{"lr_mult_up": 0.785, "warmup_steps": 200, "dataset": "wikipedia_en"}
Each number is 128 + 32 x the weight over the matrix's rms, rounded and kept within 0 to 255. Layers, rows and columns count from 0.

# layer 11 MLP up, 384x96, rms 0.26, rows 248-279, columns 0-47
[[207 186 120 134 179 158 126 145 212 125  88 116 100  91 152 120 139 159 133  85 138 141 108 180 114 115 161 159  55  94  86 135 148 177 113 124 117 148 127 123  99  83 104 109 161 178 155 135]
 [126 157 110 136 101  91  54 112 118  69 124 137 115 140  95 134 135 128 163 121 109 163 107  94 112 133 121 138 151 131  97 131 103 138  69 110 208  94 102 116 142 108 117 140 155 104 121 174]
 [208  86  41 147 114 154 172 165  92  99 255 120 110 114  85 135 122 184 156 167 117 121  83 135  95  57  92 140 135 155  63 146 187 120  73 111 143  46 175  40 219 220 121 167  31  77  58 176]
 [119  95 140 120 246 136 165 133  68 154  99 192 142 200 109 164  48 132 203  86 180 155  37 102 156 124 102 136 147 104  80 124 185 135 146 100 144 191  73  72 138  69 156  52 128 103 221 107]
 [115 126 102 150 126 127 108 144 146  87 105 111 120 118 100 129  68 140  86 155 185 125 148 118 124 163 118 105 165 180 151 127  96 129 107 117 109 154 117 117 139 153 154 170 189 102  87 114]
 [ 85 148  98 153 139 162 114  96 146 115 146 159 152 119 150 140 155 128 134 123 140 128 127 132 147 124 104 112 136 118 118 144 137 143 134 120 139 119 118 144 154 137 117 124 116 145  93 107]
 [166 153 191 137 113  93 102 117  38 184 111 138 120 112 133 161 161 112 121 109 193 200  63 132  46  80  98 102 126  96  90 109 121 153 153  63 145 124 158  97 127 126 112  87 204  88 146 131]
 [100 128 120 132 142  92 139 163 165 162 170 142 139  98  73 111 130 138  74 170 146  97  92 155  90 145 164 126  96 144 137  41 117 120  98 201 114 187  53 185 118  72 106 103 132 150 138 114]
 [ 83  99 103 145 169 130 107 151 159  87 108  73 117 133 115 161 121 181 129  63 144  84 124  99 119  59 166 155 162  83 179 146 104 131 116 121 135 142 185 142 142  83 104 101  88 105 141 233]
 [151 215 153 175  91  84 203 140  81 197 173 194  76 214  92 150 108 108 168 102 158  72  76 179 127  91 202 142 136  60  82 129 161 184 134 173 174 104 131 128 156  11  41  41 184  51 149 182]
 [ 70 129 117 211 155  55  47 104 118  98 138 129 168  88 171 159  99 159  85 141  93  75  99 117  94 135 181 163 139 105 155 103 145  51 119 120 117  97 135 139 124 175 134  80  70 166 164 170]
 [ 79 104  96 112 136 152  31 133  91  88 110  96 181  96 135 178  88 155 111 105 129 108 107 123 112 109  91 132 126  45  78 134 100 109 131 195 243  42 124 143 155 116 114  87 117  81 126 167]
 [144 130  97 122 180  90 151 104 115 126 199 143 143 150  80 105 169  94   4 164  56  80 106 112 142 173 149 118 112  95 120  36 188 106 131 106 149 166 167 136  79  87  96  99 156 153 120 108]
 [ 67 165  74 153 157 112 131 141  60 146  94 101  91 144  63 147 152 104 106 136 150 167  85 160 153 124 164 147 179 116 206 128 129 188 162 153 184 106  90 128 146 129  70 135 155 137 111 135]
 [126 128  96 118 145  94  94 156 144 147 117  52 148  64 157 155  91 108 156  54 112  93 128 169 122 197 114 128 116 190  66 121 185  87 101 126 116 124 116  94 159 133 136 125  87 156  55 147]
 [ 85 131 211  85 168  57 120 126 138 118 113  88 108 129 207 147 161 181 130  91 148 116 117 144 124  81 101 146 157 135 138 126 115 203 149  83 130  69 150 114 112 184 125  99 189  97 112  97]
 [109 155 147  96  93 122  68 158  91 153 198 107 116 138  76 175 122 114 145 127  97  94  81 210 114 102  95 117 112 184 174 121 145  90 207 215 123 106 117  83  52 172 103 134  73  97 168 136]
 [ 35 134 106 166 134  93  77 175  77  99 107  99  68  73  67  81 104  61  48 190 157 157 103 175 189 128 120 114  53 161 140 137  82  92 110  88 119 123 103  65 128 110 100 177 132 174 137 178]
 [185 194 138 126 141 149 168  43 149 162  84 115  96  80 117 142  70  75 167 157  86 112 130  85  84  99  96 165  71  95  41  40 138 133  82 192  93 121 120 126 136 143 108 121 142 162 151 145]
 [143 134 161 127 145 113  50 130 122 148 110 160 115 134 118 132  92 112 170  89 129 106 117 164 160 104 137 128 185 167 114 137 106 129 149  96 112  96  71 105 122 131 145  75 104 167 183 122]
 [128 127  95 120 141  82 146 138 126 126 188 122  87 122 152  68 159 134 120 167 139 110 133 146 134 155 146 127 152 111 151 145 114 154 143 143 112 118 162 146 183 133 163 107 120 148 101 144]
 [ 80 132  29 144 143 107 137 123  49 109 152 185 156  78  80 127 112 137  82 154 157 102 117 187 154 128 186 108  53 133 113 126  86 125 119 172 113  77  37 125 154 143 178  65  95 163  82 180]
 [152 117  95 170 151 153  73 114 105 178 109 113  95 136 137 135 198 173 111 125 104 170 133 135  89 173 146  65 124 133 175 112  64 122  90 128 137  79 158 186 179 101 167 131  98  48 104  76]
 [147 147 153 109 154  94  96 151  59 180  91  83 149  89 116 152 136 102 132 171  99  79  65  79 118 145 137 186  85 122 167 163 123 132 164 117 110 136 153  91 166 107 135 134 136 130 172  76]
 [134 179 105 136 147 161  77 121 109 129 141 106 150 117 134 126 106  96  86 136 116 151 122 173 102 102 192 159 158 159  85  77 141  83  86 150  99  94 138 131 147 132 133 179 156  88 164 152]
 [120 100 122  88  97 136 111 128 137 121 154 127 128 141 131 148 144 146 127  99 157 135 129 136 129 145 112 150  82 131 151  93 122 101 163 107 160 132 119 109 125 135 123 116 177 156 150 116]
 [157 178  74 153 150  84 163 140 119 158  99 152 149 116 178 109 161 131 118 121 143  49 128  95 133  57 150  89 137  75 110 114 145 135  77 117 136  86 149 131 200  92 141  97 176 113 170 118]
 [106 117  97 203  98 182 108  56  99  96 172  53 185 111 122 128  90 159 129 111 135 110 103 107 103 160 100 159 211 133 160 128 155 137 127  99 170 157  67 124 161 133  53 207 109  98 153  83]
 [150  68 163  86 106 158 125 167 117 143  93 133 171 206 125 172 161 160  96 178 122 166  98 122 140 103 152 128  63 145 116 117  90 181  97 157  91 184  74 129 152  86 127 133 164 179 110 176]
 [139 120 142  93 114 133 136 117 102 109 152 141 153 105 118 104 112 125  76 145 180 103 136 103 140 142 140 104 123 153  99 119 171 120 112 148  92 141 116 109 155 154 115 139 154 154 151 125]
 [147 132 143 174 100 156 142  93 110 130 166 143 109 160 122 114 126 117 148  86 148 147 136 116 147  79 152 112 157 108  73  73 114 119 116  58 123 126 142 192 141 157 169 140 103 170 101 146]
 [110  55 115 123  78 116 107 172  79  72 130 122 140 137  84 154 147 104 123  79  87 141 145  93 133  87 135 186 167 169 121 100 133 182  90 163 152 103 100 156 136  64 108 136 143 117 129 117]]
# layer 11 MLP down (transposed), 384x96, rms 0.0796, rows 248-279, columns 0-47
[[152 163 155  97 187 127 163  99 127 100 157 119 118  79  72 105  77  85 102 101 158 157 156 175  74 126 222 123  63 150 106 184 137 118 170 182 137  85 154  90  72 144 169 126 136  98 166 144]
 [130 185 129 141 135 105 124 105  89 134  81 158 137 177 137 103 170 108 159 141 135 161 131 120 105 141 140 145 131 141  65 138 116 113 120 150 117  91 148 111 132 131 149 132 110 144 155 106]
 [197  78 125 164 184  81 199 161 108  97 142 134 177 119 119 163 131 173 129 157 104 106 119 140 197  71  51 100 128  87  54 158 135  68 100 125 107   8  93 118 118 215 177 165  76  59  58 189]
 [144 144 138 102 130 151 118 166 111 118  41 178 105 147 103  91 149  99 151 108 194 116 127 123  98 102 159 154 140 162 106 121 143 127 165 140 182 157  98  57 157 120 149  99 126  98 211 168]
 [151 135 113 147 160  98 112 189 126 148 113 150 108 131 121  73 144 115 123  86 193 107 170  97 105 169 141 100 145 142 116 130 128 164 114 113 120 102 127 108  98 117 129 132 107 104 108 106]
 [139 128 144 113 132 119 142 131 139 125  87 133 100 121 116 125 114 144 169 109 123 112 161 121 140 129 101 107 140 125 119  91 134 141 117 103 116  99 133 131 135 103 120 133 144 124 136 123]
 [125 145 236 148 102 111  57 137 147 205 187 174  64 100 185 106 123 164 161  65 213 150 182 129  87 130  98 138  37 178 157 107 153 182  97 156 186  98 171 121 108  88 170 144  68 107 111 143]
 [127  85 165 120 160  89 130 107 140 154  92 132 168 169 174 164 153 140 127  87 157 118 149 139 127 134 122  66 117 106 144 137 151 145 124 151 172 142 112  84 134 156 131 106 138 118 123 109]
 [108 127 142 184 134 158 122 102 232  90 120 119 103 161 122 107 110  80 125 153 122  98 127  48 134 113 138 123 127  86 106 135 163 163 162 101  82 144 141 145  92 121 133  58  92 140 254 132]
 [ 86 118  93 149 120  93 141 184  99 118 146 105 194 120 165  92 185 128  85 192 167 127 158 159  91 100 115 117 157 144 111  82 123 137 158 180  73 144 145 135 138 170 152  99 101 114 192 109]
 [111 154 103 152 187 140 148 104  96 124 144 128 123 178 188 134 143 150 106  94 111  90 147 115  89 110 126 184 143 134 152 134 126  95  92 150 122  85 130 170  46 159 160  92  89 168 130 150]
 [ 78 138 137  88  95 121 106  88 111 143  98 130 112 141 197 163 114 125 104 140 154 119 135 104 181  89 139 148  73  63 113 178  73  54 130 173 149 106 127 145 158 114 153 159 107  58 201 188]
 [159 135 110  70 166  86  68  69  86 118 173 180 140  63 144  52 178  87 113 140  91  95 132  85 195 156 149 125  95 112 109 105 122 155 159 151 127 131 122 137 102 123 116  71 104 142 133 151]
 [ 98 118  94 193 176  78 143 151 114 122  85 104 156 105  54 160 100 111  99 110 162 162 165 160 143  97 118 174 160 107 163 196 214 161 113 113 167  93 101 151 136 115 134 145 144  52  55  93]
 [ 79 188 198 102 120 116 130 175 172 161 125  70 136 211 205 119  86 110 154  90 119 150 146 179 120 116  98 136  68 220  94 100 190 148 137 101 105 161  54  77  58 123 121 127  92 146  60 141]
 [122  71 197 107 173 137  81 180 128  41 150 186 112 167 141 164 151 158  86 102 198 153 165 123  50  83 114 127 150 188 177 148 139 124 136 135  80 193 123 119 107 119 156 145 104 115 191 131]
 [138 193 156  95 141  59 100  77 118  80 116  96 165 124  38 134 145 160 126 182  90 153 150 162 111 111  92 114 111 178 129  67  85  98 160 157  80 106 148 139  59 208  72 105  95 123 111 106]
 [ 70 160  95  84  58 126 188  82 112 179 119 161 132 184 171 116 145  85 159 112 139 183 109  99 183 114  29 117  44  85 133 142 136  54 170 140  41 104  51  95  59 116  99 167  95 164 126  61]
 [145 120  96 150 124 184 136 104 172  99 116 128 122  71 176 123  61 156 146 111 172  96 124  70 150 100 126 134  72 153  70 154 148 213  45 169  86 170 140 111  67 143 112 209 144 114  63 105]
 [143 136 167  67 122 130  90 128 149  69 139 136  87 118 122 115  97  78 141 135 148 122 129 111 159  86 136 134 145 151  83 148 106 185  95  98 113  77 166 139  88 152 164 102 114 179 193 139]
 [114 127  94 139 158  86  76 154 148 119 132 128 123 146 142 138 141 133 109 122 111 163 158 129 144 120  96 137 113 122 139 174 133 143 184 147  81 129 113 144 157 123 173 103 154 115 145 149]
 [104 100  96 140 115 125 106 163 109 143 255 132 129 164 205 100  46 170  80 137  95 141 196 117 132 158  99 133 124 110  84 187 178 129  90 195 123 124  82 141 131  87 155  63  74 199  95 119]
 [165  89 113 123 121 130  87 104 159 121 147  95  87 123 131 138 127  81 198  66  86 181 160 155 110 122 130 125  97 104 156 105 102 192 134 138  61 116 116 188 131 106 237 146 135 112  85  81]
 [113 127 190 132 132  96 119 178  84 153 141 193 137  84 170 134 130 112 108 165  95 103 125  99 129 119 121 151 121 109 107 127 161  45 165  79 168 154  96 112 115 125 200 151  62 167 142 106]
 [138 162 179 100 146 144 133 155 107 110 112 131 107 131 135 110 122 166  77 137 147 158  86 116 158 182  99 101 133 170 131 129 126 151 123 167 151  87 137 126 168  93 143 153 148 132 152 136]
 [ 90  74  82  83  75 135 117 114 140 101 136 143 112 138 103 191 154 113 144 120 159 180 145 105 123 128  85  97 117 145 154 151  98  85 132 113 108 123 152  89 133 141 123 115 144 156 139 140]
 [148 140 104 142  84 129  89 158  90 125 167 118 136 134 141  83  98 169  85 173 132 101  93  74 189 151 109 170 107 159 120 127 196 115 168 111 122 109 189 137  87 152 130 205 150  85 137  72]
 [ 73 162  72 193 100 170  74  64  51 101 217 142 140 117 150 107 118  86 194 136  96 124 202  88 148 135  97 156 255 169 175  96 127 135  88 133 154 178  45  83 133 118  62 202 101 125  70  80]
 [ 97 163 139 133  89  67 140 107 156 173 133 167 136 180 206 123 135 161 132 107 135  96 111 138 143 135 156 102 183 120 154 141 104 151 161 131 101 117 125 142 112 110 105 131 102 113 141  91]
 [ 91 147 139 109 153 152 119 106 133 108 109 141 127 127 190 121 128 148 145 125 115 129  86 130 177 127 121 101 115 127 126 159 142 143 142 149 139 133 135 134 154 145 157 136 143 160 152 135]
 [154  99 136 156 132  99 101 110 129  90 187 131 141  63 102  80 153 145 110 128 158 133 132 165 129  90 137 122 187 128  69 167 114 158 149 122 155 137 121 144 142  81 141 182 106 152 136 138]
 [108  41 134 141 138 152 155 173  84  64 127 136 111 191 108 213 153 130 133 113  85 139 194  77 110 126 119 109 204 156 112 154 158 165 127 132 237  91 142 144 103  93 149 136 123 114 125 136]]